From a checkpoint of a small transformer trained on Wikipedia.
Size: MLP 320 GeGLU, vocabulary 975.
Each number is 128 + 32 x the weight over its row's rms, rounded and kept within 0 to 255. Layers, rows and columns count from 0. Numbers have three digits each. The size before them is the row's rms in percent of the matrix's.

# down: layer 3 MLP down (transposed), 320x128, rms 0.221, rows 77-111, columns 0-127
# gate: layer 3 MLP gate, 320x128, rms 0.149, rows 78-112, columns 0-127
# up: layer 3 MLP up, 320x128, rms 0.16, rows 78-112, columns 0-127
down77 112:064135118143144168144132113113121190122121208137151174133133147073088096122134133121093162132091106140117162133122132044121110124088099158132056115073170170132138135076096132101152154125097098108174097069099127193139132051164115127118097141142214160111145143141142145130205118110141150149154166173166136100101147112191096091087112114166170142133064093114144088162157150119129112137115
gate78 101:146133130085139082111088064088137155201123101157104150085151110125118083196113146161085143062112126160114120150120096128063126139147120125182145174142125102083120168133162143168130149130157147082125158162105160176078115156109157112081123128133196121135163105055148127176126131129059100201134120108093105050128122148185106178102183117117120145113069116104152108149105137181138151152134
up78 110:157138136109125146166158056142141177054084075104143109179125138072213145114158146131157144143121138083102130137140147153151140149131178177065121107093201141145092104110105141158140132094150183096125164093118089179104072142133135112127117073123071113153080111122057133109167139134122141074131064168128153136138110108098113082160085142151115176138131192163096120125132138093166178123161
down78 115:122190084131122149120126139138142165089093136106058152068152103181132097157126088098120147137147063171152141107150133144057167071109142169156134071104093081100133131085122067106211119134133073120128107119128138148182152116169086111156170135123153098140138165168164124159153145133107109125115124152115138126137167114074105132189155116197157140132132154037118119198079095152151146108105
gate79 093:145125166177104119154138159196085131126148097117154090079187136146143138104077137068090122125105143171116146127117174107101210091159090093104143129100078076182139133127098160125076115196107149164095145149111175153172167109115124113134180144098086074124145139126164101097132133213161129105138124178166152135106116153107107076142055110156069120147107131088122155100058116132155129131158
up79 096:160189209120078107074117149107143102125169129102135100123168160142122075130161130154153143162066182203147148143118193146166115137149122064108122139093153145109142130135135105144187106154132114124130135099154155176123114121155146136132109133121110134077081118159143104109151124131117029081060103169147196111147157146133134111114109075064105118134127141111075159207151100142114062132100
down79 097:106132082120182086163093178091061122155111066189106136111144128146125133107104124122107198074129122183158161137113107068159122132139144082107095163124092148086119159127105118133123167120101158164173137151117128140145194078094111115173140155160164092079075059095125158196152142106149120134174134114128097133096130132196072118112173137150090155198096097102146143098128103147143072158147
gate80 097:176148133211164096082143145118114127153134158126186110130177141136104132112151177151091115096124103126108152097081133106132141106121137159122123123130102192147154135220153077119194178123125152147112064134145217164099150128091130069099128139090124172091095141087105114076139140110113121111063148114150081135125131155145117143128149123088213189161092118108127134112084066115082085116127
up80 095:129090075131093164122138123116156180104110111193121135134155080028150177112076060077181090162140124076115159171117157148115092092164124114067064108112156139152108158092141156155128090142160115097108161092162149116101126150112105147137114111168174139159188146181118135125117087152140131162100124118145156056145163126131189093123100178168110161151159139131129103173113126108140081188124
down80 095:164156077192103037188175125177139165136145087136142103088151162148070140181122070111093099152176102166105140143149097152149166088148160089161115094072186102117110109169109213104122153134140159150169025106123141081103121102132142145158088161091095127130165137160081151105148107129161114165086121121104167148114163158122113124131143078129134139125135127104102141118101111085149123135094
gate81 095:156140120196173193136156112126153112106160135189130137167145119121082145199093143132152087125115173156075148128087204105067124122124104203149132111099123123079118097145117111086144095148057100113120127125185105152141069049126143162153116109122121217132113074105103105081121139088102086157130128131090121128130129155162112143105148198131076185132144125127132178162097104111131146113132
up81 103:088154109149124135136087126116122127178121120108154161153143103112109103113131130149158099065150165140095147124156161098177111160136132160094056153088182144156137131186143098089120096109055117184127102147107143172195111070096172108128138095176175187109135104177141127146145129115058134110071126105150138117194148184091141124109185090135091136105106119087186117118172061122151122062109
down81 105:109101141072161126170135098078122151089138172163053105109123175108123137117143141164110118157122142096149090176125111155097111145189135073166174082174212137097113138094136181110116151146153134074137166097104078115135135114127122158090115163159153111116139102132154088111160161116132097141098156068150166171135126122145101085067160111082132179130196066097074136113145192094111160094168
gate82 100:086107134115093170116190103169134054109124124173146113105162176123064096091134123196101114139135113106114140179077168137117142130134157166069139115194087139145180137091102146149144071160111128165156080104122141135121157124090088144168103157088153144145209127112150082094108082077119177142168130155123122100147103131115123182122114074135127223112133148132176061110107141141137120140156
up82 106:159113117103095135096132180194129152116134134129088176127080079111104139106118136128179186187143138170187153192143142142100161132104065174149147154107038092147081170194071107112089150118113148131121069178126099117119099097046117153096150149111150114112146154120082100130123181162136065118135142154153132169088134107115081118153102149102132095125091088121115170139131131125071144114167
down82 096:121119126162093153097150170134123171166121086105114103148124135164127133185098083169202103163112153213147161163126080119147108088160106109195155043125063131072156118087134105145119103145140047138139135106120101105157140180136156097081115160158072123144129170145085147172154133147155091104105079074131101193148124145124084147140145076109127128149118115092068142154134152110153134116081
gate83 111:097052144104190099123155140113125114152112136093121077119124106179139178145093098157125112089111066085081112147110151135114140101181163122120130192121157109139155104113187180098115075136139124135160107117168145207105101131188120129180198117094129168157113098118123159166173079116154155193135081168078145080119122147115085194180073111101122173113118112129121100107141126168098122151116
up83 121:092134127110133098159101121147114133080135146170139163146146162209128107150134063150079145177143080132150116100069176187140136170123146138048102161157122069092110083149162114108132145095137199086110128121062106114167168156147110115176213152118114121139150148150064173101211105121150088137079122079136125187103129136128140089099162138135143142123126137162125104136129102163080149127108
down83 117:183109082088151100129161100140184132123125130131109101127157054134118104079123082154115138178123046138113131133129131133125145131129143106066152125137172121093121114158142104091125128174125233132098146124127100114161166151102100143206226152167119128162162160135094113132162111137145113120163132085072083154099107134128122109090124136058127168165090160144138107087114082165061109153186
gate84 112:122159125114129127121181080166119105147119122137055138188112084146078166122148132147131052140112100115113180073137123157127166098060137120129094107144140124162162108145151108104123122112144106088110121147088088117128189150121103105173205129138144096105105172097101164111087161110147116178087157109099128093127110126063068077156197152153069091171093167154128156155199170080149152126144
up84 103:144159123126135109055195117183173108096136146179146117157123128157066111092068125153104139096126131121094154109129105175099117147109129098110127132101118131162157103132106149118122111156155134175230107124097098143132093051113163122199115117170130140131181062180144105093131104114129106093129117115182131141172090126136116132194202075088101165065119117149154099130137095173173092103117
down84 101:188110142163133054093117120115167199128073140126091164175123169128152154168128106101142158115100138148102144085098062185124140156156171104160119073073129141161210092140115157055123148127078201137108129093079083124113098131080129133096132124145129144150072160160146171054177082152147151102136123125128145165114179121163132095159103088133098103090152118104098128115113155133164108143139
gate85 101:170140178137185081107137091142131109139067151198125119186071144141139108110110113092128130112120116178150095108114072019097126160210116121091132110141068129138173095115113119109102171123209075177128109141153077110137159127127128111149175095163130101113155170116111129075119134128121201177126162181107131129130130100119109184112119076123091132160127156110121162113167150106145144171114
up85 100:132134152135125132051161131137087107086211132155152196153143090129116140075116085140089057063129107108167146142141041106155101121159123074117071114174180130120134140181124072166150138134113128146106183160120123126124111135116124153103118111167140159136098177109106137165187130105151171193122119141159114169147112060124092099101107082145118110106122117081139157149172183120108124136194
down85 104:134209104162095168091151147017168134126101172165074116181127138156104164121133141145177090135156139143129101174096124121102155126129068080130115143170070131120120159148170127172131159093098152096060117114124104152164134087171085121088129120094154134078131092102208156124203165105079102126109096094138178112115143163139141121108154139142155177075078139147128107142130129116105115098126
gate86 103:169169173142139153061122137117176173101137180123140170131162139148101116137102155115162165119098159152130121102131147053094176106087082151145125121089090137172135078095085155113096101111135083091114091143113141080118088108156155121084145137099112161071087128163169169112078154114132158172125145180062089127137200157104133152120188070130104150094159097187135162147150066096129159138164
up86 101:136129164189150138112177111129078095085151071092108160115118075153117133112125129134108050076083110140091173123127137090114067121086105134119118094137136133136139106135129139098119136125122124124079149179154137183099101124138136167142142148079087153143198221093154095161107138128159148098152121152091144159119152058120167154134142127127097067121127112196104103220119115096180190090154
down86 105:127149148139114122132162062125114183070141156128149106149127179146130164126175107123142141135092170155182125047094114131108117073140118095141097126116185145208108123148094122117126158048149111115145136091147164107102179105157108132122109213181106142162130173081087110179098096091150131062140158188082117120102162176098083123114145112129101152120148107143119180126058094163114150120101
gate87 102:118181113183114129120135117132113167106105115149145150093111122128117131109097122172190164112123109099117149189156154119129135166151087103080125097090152116164105139139152097136067128102122089098173066159139069107141071072068170145120130163096113119083172135139171110110140167149172147107067113092107082087085158129221138159105110162210138065106109112140104167137138107194099130164135
up87 108:064134119102113086157079140138151157173111195100169120119086107105100108058097149129096140204106155094153114165129090130151157145116156139122114090170106184116108156223091128184144109092139088125106060115152143169125101086130096190128177131117101073119120147122120101087125087176149139071084126162156118114136185122105134156122125138125159162111196119119189122154113160090149106155166
down87 102:136170115204155101187131126137130129132103170109093144130095175131109150115136084117135144145115119130092174133255061144095143132142164102106172165161162109101168111149140142172103094070196058094116109132106134143159114085165184093139102149105112123063067125140127154107129119151117149069131071103142090196109140139108094092158114156100105107145160092148099110116140139152090156133153
gate88 100:197145176126158115097090096109084115070124124109108137073152146082177121120121100144137114169122123127203147138165157155139179163093157183100122137117108115126154154148088136114149094144168111163080088116080162148142124147058133119154137084089109167161167125102106131144103142108101143201072169140113086183107098164130123126120143116116112160141075111046100127213133154177102155138193
up88 098:083099135173114136109125109172100143157136127078101171117158073184124129070063138127137159116083162148138115091099134121137160131165184127124075124112068092132167136130155095087143191141173140149067114135085194124103084124160143154081169189083079176161113158130131063151109117139089133147102127098103160152177092121161159133114095113128123112146164173134099133100142168186057166154099
down88 096:130119165120111149108135100150077107107108092076109129182141126093103130161105123075078132110170199190108155131085156135107107118123165115106133162120094113168111194137124132101159165172130132088103094153118134106124165103119169192090141093146178145124140094162154092118069058122073160129095155178161136144195159098189116098103167106150095191150090133172084125130183121104172099109086
gate89 094:152156162230083154100136146214150094153131095070107105114158118155170074149118158103070142112140184076134169089118123133116123174113159138147138126112098121143062192101180095172060143113112125116162125145150082140158127127093142175151138087092100157101048141130073106098119124130136112147143102129119100137103157087040131168166118134153126148084139149142129151128117159141075124130149
up89 100:092156141128114166088071121133169145119177147125118156102142101115102119155173101154117184110189118111166146115153095172058142086093167125085132151106107130095114089104211140080108153118170098103178156153160136128124086143200127132113138138170120045093115118203145068129082128115114152161100094125107137142129108126110228159127080114172137123111186149127130168172127119135095121117086
down89 094:105091193113208078093146146146133131147087112153099097148113108132147108048150147141098134127158172026179111126154139169132146115088130134108116119130117123083149134167190158111024164153150122142132145116154127171145100144223165144123087110111104093099135161138101122159131132126081103100120108106110125124092138090129208164109105162097185152107122133182100164143099087106138111133121
gate90 108:131087098114092103151154102067163069145079116105119127160163122137134072148116143136071125155140111128042140143090099149177084131128174123137086097145093128145177145066127138107129125174127099132103167154100141148122116132143086136219213096129095135134130181148089107187111187156073115186139146176136112122141140111097115128138103112136138165122103142122143174089164115169107167205182
up90 103:146153143106125165178078199137122096139081071123126154133076147086174142107088195128136114103124137172097109144097112160153155118134074134156112142133102096143172123122176071105148068108130110129153106098141153115020119132149122122178178130150090149087117109220180156120151130155124182165132149117160145119156136169113111089081107125091102113098077136096080142134091154125141097168068
down90 104:111148113144115192130106127078110142107090129193166209168108118125117126080113134080179109070084122151172106145095176084173130124120118072136186132135087138145196144148164102117093116143133159072168139095118202137114112139134126082120104150090103149136111138111174182132157099158155108148110121097149106083116133208145062130124123141138168117125106163185088133161098145096078062097134
gate91 098:146104160136141130137100136148119147161134095176152131136185110085133089186094165161228127081119117143123137100076162106119158146171101096138061091139111124143151113136126133092102153146063189155131087129128132123100159136127132141158083068102146105098058176142151156099155113157149195149193145142085161173140079111079094084110111141146140115094183101125077082139155065123152109135089
up91 095:139169113171133097137108120135100093170119144173090078123173170143133092123126199084171096113127152117158149095083184113165146160170123111171088152172097148135158144099169121089067101173129164107108152140098098132118061211085109080171130124160077094133067065124091077200156153099110128151113133108129156194123151122110082151143092092109121129129131116125112105191137108116141158155108
down91 098:142148098132152119134077180131108220133076138081174109116116136110166091203116117076128117096130197131122197147077189134185108138121105085126121185145137097101102097128100127123115140156160134138110098156106142164111139135174110134156122105074140161125071052164146178140138114172134125136168125060121153169103067118102113099122143146136203107101170103106085154140145103065129112108139
gate92 100:129135158165066202144121134107084160091182148144076145096130133119133123151109080111076116174128144101124145158143128084117142099089201085092180124119079209130146109068114140102136108176152104180141096129124123109082131109123155145158096165128131177166164109143168148045084101077159173131114141170207146124107148146109146099102102105147108110163158105112099198172154114114119110147099
up92 097:114169100159087121148174056125173126174161147136089104067157111108113198138109081099118142051079152108090052169136139092141161137179162152135099155156137146114149149104132133196108125143126154166164140147092106056200092124141119151148125178096110079091164155118094127110155167104096131104126089111077129131141131158139102136156165124070103076182118181166173147130123093123141143123122
down92 102:100191110199089203153109116121086083106080085103097132078124128158105074136137135109090128151168114096150131084178140103119166130077118125205094107098146125120120172127092127078154182117079173080095060130156168126127073080153120172063146138147135148152115157170141149124138113121162148118142148135110144126075075141181153116079129130134170122095206116146128150116132138178142161101115
gate93 087:085080127183110094150163046163104114079126121141143145152140116146109117163083100134125103158103139138124198106102101121158102210127089071134105127181165101132145100162149137138151155084145120114157137158080111128119143165115131082186080131112162121190071094177029137091070152161143171133132090141099103068132161152130073112113120136116137121127164182112153154129137179176151135151131
up93 090:097093168175133135137178127170154174092092126093120090107113120148118143170139081137129114146121115132103120176064175121059149126104106144210149172121149163159106120102162164130159121109100162172148088139124118127077124133144141165157166173118120136104035093165105120133155129117102146178147105158130115042137140097095111110124067154146071104144074115089157207108155180066130096108126
down93 094:146106182112181107119123124121124141137157107093103144104069080138153176117103162132194130146089099139158106144136103099144113122099158121133125135112140214154173081128141150156102077111135134156115181168116110151102112193158111138108161133137051098134099138087088187079177137161180092081139168111090173126102063155120077155112081164161179157077071069121139136109158162110090124111137
gate94 103:117134122113071151134152147147149114125109117180154161163137162088120106151152131139114147074147088082108151121137134153076187078107130099121064100099144141147083101106151077169122113127161158107234125170128098064142177194137129128048158139121122145171129170164141103183074132124146153097158079142124104105150181108088151119104120076113134053144154144160137080087162131112098159138172
up94 101:180139142159119140102130123105145107137082163168096063108102139084157075145136161109187140078092176110133091184125138134132064096124098062129177114120129167085148133177131067127213095182126118089179109136140129058072164136153125054108133142106191161158123159160136137110101067131118130148110089139085108109112160123117137146154108125112118081126161174138101132086132117156170188113125
down94 105:152133144144120205159099137141159134063161105224171135096113150146169119133150143094128187093109137068127124153110132166121123068093059050141158180116120126185149153135145109079137139117171156146123140103118116152080125157113105139088079172136148139100116150117167099146133119155086178153120148052129188163093057115126115116117093124122117099120129101147105092153124075156164153069169
gate95 096:116129149130162108116111102091173093155127120099127168170105170196191059156117118157076140086113118138116114100155101076136123139157084124118097108102105066185100090134144122139130103170139118075110184144180120121160092121142191148067125132102170109169120167150144132158108154054107141194097117143118144095147086077122127144146124124118056106118153088139089162180130176116187122201111
up95 105:127162136135135120143137123108124088110163084082199177107175153095132144140118094105057142103153102205143154170165141086156094077123140103126106134156169106122149166141103191111153181125132126145161098087111138085178151137108115121110147120123076172092104152186120101192164171164092095099132089086143118116195167128143062142110067124092053114131114120145084119059147118105152117155140
down95 098:137103132117062088156161085114133181080104154162152061121149193142147139145082186087148080088158075102164131098173109099113112129150121101133105163134166126082138079125159164165084140085128068121154178171082125098082141145127098124116169125077209185119173165061113120157151157125135162135114146101077154173099143134114147170132085093147056117156145132157152137126135138150111128149134
gate96 102:121077069174097087117137148156142098101139185141112160117149109144136117112129092120106146134164126111090138129128146051146118173141124107171129126157112140188146141113110070106098065097079155045102140221175128148110167184085136086127174141109121174144144096212146125166135087148150078192096118104170120160111123157129071133163146094129157150133078074128151105091167124125131157117124
up96 102:182123175137114180177083154166074136138156131098152170113116151070072164122180107133121109105079133112096137129115156092148170133149139139143129138145122152121196153150057086072096091116052144071103132100105091144105137059115082152178118124117111080170097136146123100144167139180121108180150161128158083113181157083104102083146111090146116159152154158094177122181130170151124134091150
down96 103:167068164113132183084181122075110136205156072084177194115135123136103101164109168109177119098113192156133133134188108156090169144084091134122125116126162122099101079151087108135145129160128104155149149073070110100109135101119174140155130163106155068125104115154149090120153100105140137067130129123132100116189132084115180096138144065188142117104129141130146125123074206142102138158141
gate97 116:158112083211118136079106167051171057167099087125128111055149121149143106136108163125095094105150170147108161092161119036125168128143180094098157145106095115146135148159154158139135107141179098124075066128146134133140066155109119135135114124093082157114125151066145133136118095162124116149120196156162120136214146174128109146128165158134151148149138108103153147096118095166091129140185
up97 100:245163131127153131148107122172098165139120128127114126122158051107084084060175077156176143106133212138152190157115146116112132113150127203146083123146117150163152136135133107164182121133134122133149134167137109122113179055112107139163132081145082107148111107144087114171147070091057133100166084132189147085124138101123107104145082165103101113148115155142112113102102101141110121121102
down97 104:164120140135175147116113124228150141109162142123145190137150101124055105088152137134146152098133171123172137146128137116093104138120083159108076099120121094083171154099111070129146110139192114159110132079176154158076088036167128137140150144119124104151143191211105091105151090072139105139090084158139139156143119142092128167137128103112082078150107111123076147197102096135122164134120
gate98 085:126142107106146169077105107081138159197123144144175060115158155170106096094094151103207173093147131179168145118120121140108171136134124066120146154111142133069067148179060136175109109156132092101170202151138120118102102117164137063140139149096073073164182135105135109121151088128100117162137142142179089082097135132169127114173129125132137148142142151120186133183111095136162084137098
up98 089:078143125169111172146124084127165138119110096077093113111145120124087145145148138138092166126075074132096121127097131137096083153175129153143134103129115136113203130059140103087119096122162112147138173185091104163143064113118123172122118104089142144140129134073161152127127118123133191090145040117065142183163103102106137126133084165114168125151082125124173178175144174200106047163136
down98 088:156078104121167135097076195115097119149125110168067180159166103116125194155176107138080136056139136141139130150160146153107139149150104091118126131112105163099117156096120172139200148134100074110175073094139141171140157142061126136045107105126118156128097110118169129177165176120113102136155115092142141141153098144132079146129137123145125192118161139113037140072105107111200101107125
gate99 103:159105100157126098167113111196180127114132126098092182118133097150140123174107152104135169104125117133123083083135109169153085117139085133122121107134101114099131136157109151152096111184189169137112179114161092166139119152112156119131119130121046107127193169125090146079102091123100149122178084159135048157087167206205076134155110082129143075090151154133094175135116061164136144150138
up99 098:145179084073096120159100129093129091172071101166092155143072165116179124152101094098155155107097110128128150104150123095075137161143130153193128130174111110150119146082183127107113137165116156055138101162083137170152127142148106104088100098130173138161115110194152128139120154144153147121050135157117033136129056138117105127146133094094103120063166190163117115153098134166170166149143
down99 094:165107125110099125140142172158148069147109167144113165147137131186130106093124127084104155158143110107174124133080086096132155159163131130111063175147110095114128121107092137089103089101175120139116078163187114114108137124144134073195144162135107178108068089122099139119142069151097135036089109160158103076165172157100078099146162126147158127092173188123130105132158116167177097172197
gate100 097:136137164159158136142076110092092119088105067153133066087163148148111140114132074137084137132166122111116108076151160172108158143155164135122138176035094132135143137090177175114133150141132165108159130122124128110132173163109106143159190106157148183120161154145166152082134080122110094095146118131041127063104101132122120152160108122174139181082127192185149116132140115075149058154078
up100 106:070139133176157163058087104098097115133171094118073114095163097129141144150128134146180178146102157104162108108054136138083138124076086146152127133081098132168109065138069073075113157136129180110115136168165117177101123081084081149078095123176101141074103169191105129149121126127148168129164161154147098149138121132104122126119178154166145110147183160132138173154162106106104147169080
down100 092:102174116078122157161150144105121165116086144096093133087106161130107100135050160112127116087143100166135085119184118123118131120123119112140102122078102099188097146108152136138157163138096117174168199123116124165133116090107069170115240121213099132178155147139132114096080161175099070144139140077133163136126160154101134107168178134136169128109058091155169113125096105103140103093118
gate101 103:139116122105128120140178083111111171129087102092066136168153133137120124129030098107160145144161054160079153140140166087158074156144095102202132051104200130109188085103152178149147137157160111100110139143124136078150127143105188120141155103133102104102114087143182171120142125112142058135111180114093117106114067107134084158120177115101169120108140121146146110110114121126120126203125
up101 092:163118154089147091081165085103114119106145126087132162139088109149101148132123098072194164148071138127148141087129163125192119142119126110138127102172112118176085127113146160142165103133127161146168116111140149069158075133112171114129118104061073091138073121114143219176158149062163103069159136148170131067139103187105106055142193128144133100133140097164112093161112106106144112165128
down101 097:102195098160119114157143142154108196193150077146073185146147128160178129096127171175196136163162066156127124135095172123118065141112133111152174073097093136139158123127102138120119123085144084140149161114125133096141124096051133092110091126127135098157089056156141139119119160060177083095121164175129141154138076127116124087120117175115184116148176109103153113099082126137153077147125
gate102 098:124076142182148090130116091157147134092094109122144125137112148189167157125131103097106083134098183193079130135157181133139146153146150218130118118098095141072142086113145075114150210103078116123103112118131161152188064104121111170134076117090101132120100135126137162082129128162161138124152138110073104052129183156150130166103181108122191136085131133105120178107155162123113119070159
up102 095:158101130142148155166083099162166129143132117098106150117174154149117094122135169129128129089140120147140136106121070146170093162118063134140167151043117133140109101170143129140215056137151121138107115121120127128147218160119144082121102138121144101151141095156092147135170152159030051103096117098093162106109099123068150118224152118148179139100100141065149153133116111088126129113151
down102 100:157099139124058083121140068141132144064121096097072094102125156140080133127104080158155125068156139185146130066166133128137239183125175138111105107174079133136118144072132130146156154166091172088146168086200119134078138158125114142206157124120144147140151100121190150155074102124108170155100139110129125123161101149120135117116127140157170123096137077102150085123141144098101112109146
gate103 110:080127134135158115074151107164132089100111119094119131125187119143119094168141149072131050108131070149150080164083155136115097156115085157162156146098153149127163080100162140108157116135147148076125128115137106165036134092227152171146139154167169119140121179103128187124097166159101124148077079149085159109083212137132095124118132125105103155114150138128097113176126136062119145096148
up103 106:092103100122120147147147071132195114144151134105109134115161141176098119169133168152149061088098127178150127205080138128201121155150136124113163093089095131154105133093125120102148084096139115111101177132120135107087102160174165084061168108081050102144141202165089079109127076164116113164175147099114130139154135160143131166101136123161154153149168106171085184122137100099113074149151
down103 100:135134163111165102176107085113127160111120136111102144137139160133148172120130166141066112169109127149171131086176149098107144089135100197165133084142153205112115162106064132114152144074130077097121127190093157079077117151186150157082093147108120137120216207120105122104107104090108153142108169185068168113160088143154104132085097082112109113135156077152138116152093111136121171127097
gate104 096:145090204100136100131093099142100127114152105136171107129116100136135047138120091102117143106131161095127067110105161131096137156165176168099130181141062109124144124155122150107195092165124084100064106099163097142077133095176148153120190125091143145111168125112119189199134133076115101184137146163122123140162092155106135137098096076110139163168118166062163182126144115125069131160085
up104 109:156114116117127088135157092124112098141102090137119095176088032118110113117143143142108207104061095110175160119140132098161097164135156152076171076124166138109176114080157118093131140168122153130094113142120118150169139115146141106157131101141102141080155109099134076130145127113101130123130147161139148173092134143124155124116166079140150174122089221090207222083153139143116052111092
down104 103:148158102083121127210113144097133131137137191121087178143129126117143093121093181088143152119176136143163104171108122105139119140135084161118179198158064085071147083140101126129145075126081130116107117077144124120140126112061113105131114126142158155103117118131115093173155118075096082153101144204166129110111158162144125120168165172113099129127086128086219147136124100164048113145191
gate105 107:127153111115145145141100118145170184111119102098107113155086163072096106107106200135104160140122128092070056170086150116092145152183083114174111093095172133190167127119148126107106165142170158132142138131150186105157106132113173115141157145171128078092102124073122114116091133180078117134131206104122142124098137135155122135152133076189094103080177110116166128158098153129117117208051
up105 104:115121144111104110121153162114116152177083113122154173137137127130078136177081117059095136094136128134179122140140134150140083131091127077088181139125131177102129172127146090173133127109103061177158166086182123171131118198121112117143056045121096187162094141112134136135135158133151138142052095089187119087129161223110147097105093161142107098148147133138115114138085107136123167088163
down105 106:098100094078177174143143144097089171128135083176119156063134108119150126092102137145119118103150116115171088148228187108130137092124107170149096084117098093105142142108078099133111164094094214140114131109151115120128113117137092138147097134128139119158177133139166170122104147120173134117163080151094089166091038154103135156099102159206153139203102132122106164120123091192116150103126
gate106 092:093102156114126061096079095172115137117169113126119145116080118135120151127145105108072077098140092097120178132098128136101081156140148103104169191104128156084101144148155147095143156130126136149123139154125100175181150167160118076132136121055186123147095118131132172078141130115135170085100166101117122145153107124138049160174138154128149205156137072224150127180179160148158149089079
up106 096:142138127052109101126133135096095184166069086121120126112103119148129079081148137101126159157161076095130090112164196197053176109153139145095154145116165177106130109161161142076124109054171086134095128170133159114090095111172147103123151120143157111161110218140123146097179078137160087155150099124105175150124131159105159133122116130145074160160119155094145175122101125179115100154086
down106 088:205101159121061115101106139130177211168206096143094198149121122142127155105157162121162081199113125158114110163153184125096109142160089090099100149102125161119145069160158187112159163173097098114107097136170090146136137137145143118127098104146099120087056092142167145157173171163115056107130085132135170106115090151120123138096101144123121078112120133108096114114155084128134081123134
gate107 096:071144092114150090078164151175176165089135150185091124153124153138067139164131117093135158135123090150094126128182132122115090114102114160109072162090129088183149140153066104111123170121109108066152154171132192159136108090160143123128159152130107130150172139079104192148111136136079188149111114136138124141098164174132080189080090079157119104117094117086178057091154171141129146102158
up107 094:159102134102112146137204140154177167162124100161094150106100093120132120179172140120182146090100166143214128164125093122049153151185120137115144112073084110081199155104125102096184165146158103121123152123155042143068157126113153123139151139157101073128159115107123176112130105139101126140144154138094091088124113105113103084162170087136151128160067168144134132127082070079098129121113
down107 093:058137147175162152198146104057169103117164130097091136137100189120167135126159150159106111114110119105109200184105101136075142182159101083127135200104120156126156132144130157124145115117089132160155122131159139134122129164062155082127162140137102084106116157131094096059119162184134130137142132138133135077115092100146109074094178130146124090086128162158075152161097085155121100179051
gate108 092:084138103119152185112119108144149155126164113171126106136093164059133146073057120150121159073132145179140102123175184138118094106122112080150094164106124083150073122129154135082132146162126107144197117080122094138133168097148091139137114078146155157075101151208084123134107090150104124166129107115148153140166166123131071171187085086111098120129171153103201209151122113123136140170142
up108 096:139075201104159072047166158112177094167147110105169157132124164166090096117105104069163105124135115086092147115132092121111089120157115122115108089125169131092115173143141119135101112134129087138197120155157116130146096160193112112144110123127149139078098160129169099172161149150153120110127095121067154137143088153135169085077124117109200199108086141097155122093119187179130177074091
down108 099:060118163138146105050090145148122159150191075143129082130138112177144151098082172115114072113089133167150076149087118166172124073146150108106167120135118163231141109118105127194089128148094106154158138094183104102078158140176098106100108128195129184104129124096124099160151157155166108096119110147099120101076124117166157102094096136126165133083141113082143158113180125166129125117126
gate109 109:104105142082119127135103069157127099143155144119155116094082225145151068126103091182106126100146148152116106103102154195163164114179103060095133159111142093090169131128162102173111088116171208133131135098143077152127124072125162146117107126162170100122094173140126114153137106168130162098161102076141198203123127128104153112106145139088117111122160113137084120148085094104058115169162
up109 106:117110163148129178138139171064117084142108120123144168058111210171075142098123160139116127090096131120137122064151104139134174084142166126063137096144185111138097132128058166098166114145129155100131103134171127188100100077186114104094127104111165095137172197133092169165124104195170119145162110112144111139099108130082113090046127123188128131149143092154119110141123134183128137112107
down109 102:168123130150153112163118095119137111104173117120140059051150096162153128084137158117132118143093067057110147118162154147123105169114190077122134108205180116131146119109142130134141136155086142136077092106103104083108141092092100122180129130165151133162125193162140124170188119139161156085146184136079125194090066093063176118156117095120148147080129099139093156132123068141095152155128
gate110 085:161129188149069156095166137154174126107145138116167156141086110081133083102099105111135085182133089138115103125136101089142096141143126155134117073108140079146119107100086180081172101141123118195124100175187091114102057135141179097097138123118083113089111124194129117083118160212111166125125127132139202178123160083070137094177142134133147138159178135120090143166185103107095144132117
up110 098:121127107105131158216156109129034155146119114177177133106093137121108188121178151104132154108096096106103131100179197126092148071094136139109121130128077160102123141129118161091138087084118111155141158172152091113145114159152112159160150134069127174106146137101144172149107093083129126095178105054113122135176079065136136121126112113126153087092141124171181076162143146072132073168160
down110 093:124186185128137067120164123167175115161118113141109107146086168141132109105131137131131115162142182109131117092066100158132160161160116074141091027153123080149104096115126147084128097136155095079189101088142132138124153085206133122168167143125150126104113120158194138081106102170075140104052122223140140148138152129099122122099161123109149144068179124102109115180129102142120135137149
gate111 101:088103155074130125134127121140087121127155166130083132082136164110118155127104099130164154139130081131139130220121068118093114098127168102095091088108095139122184148127116190128121142145107197115162104143109127159064153148124117109161129172168111127089122199124090190112090135158148072135106156129156161094096075111179138124098141113121178103114164154162105121137204208155039141128124
up111 099:102117155178159143106176149093067174107099130060106130082072197164097061127091076121082118166090148210092173130166119092149075153103087186110160090124161093148124107101120072108110135163111149117167125129177125102154170096101135085114108182165122121065146124147105119138145108130121152099146139116116171138125190144142182113162140128128140145145133136096148189086130171162102130155097
down111 103:137134107165149067124117123181134136125171113114160063138204181138161164043113132101165139100165170037151108129081113135133126064155148109126151185166104097077090081200109156130089124166153178149088156117156135113082121167156098119116149134126169111095150104099082100191167142110105092136127106101120124127138145158134087130145124122137064115179159152150155085083124102110096157138130
gate112 110:101142153148055173118079095170132122083122058150097124119142142174096095084076175148123166134108115167153153119155106089119171127071124071070175107086074106154152126080113108138115118158174120097075151105089153115127116139124167138102127157089149179129130147111129142132099160087122200114159080108159115108053147151161104175136175125164085123119141109129072159182106160119196094124147
up112 108:122099172107125153126129117158090131128147080177183114221141098184125108138089110111120145191160095130105163144114104129130151115057140173053201110078133192113143096115102158128142124137194123188155090164164108107105132126135136150108115145082094131118156078101142178114109117179147139113144152168082152107087082059072117089146159126125108102145145101070178168131128127094102097111131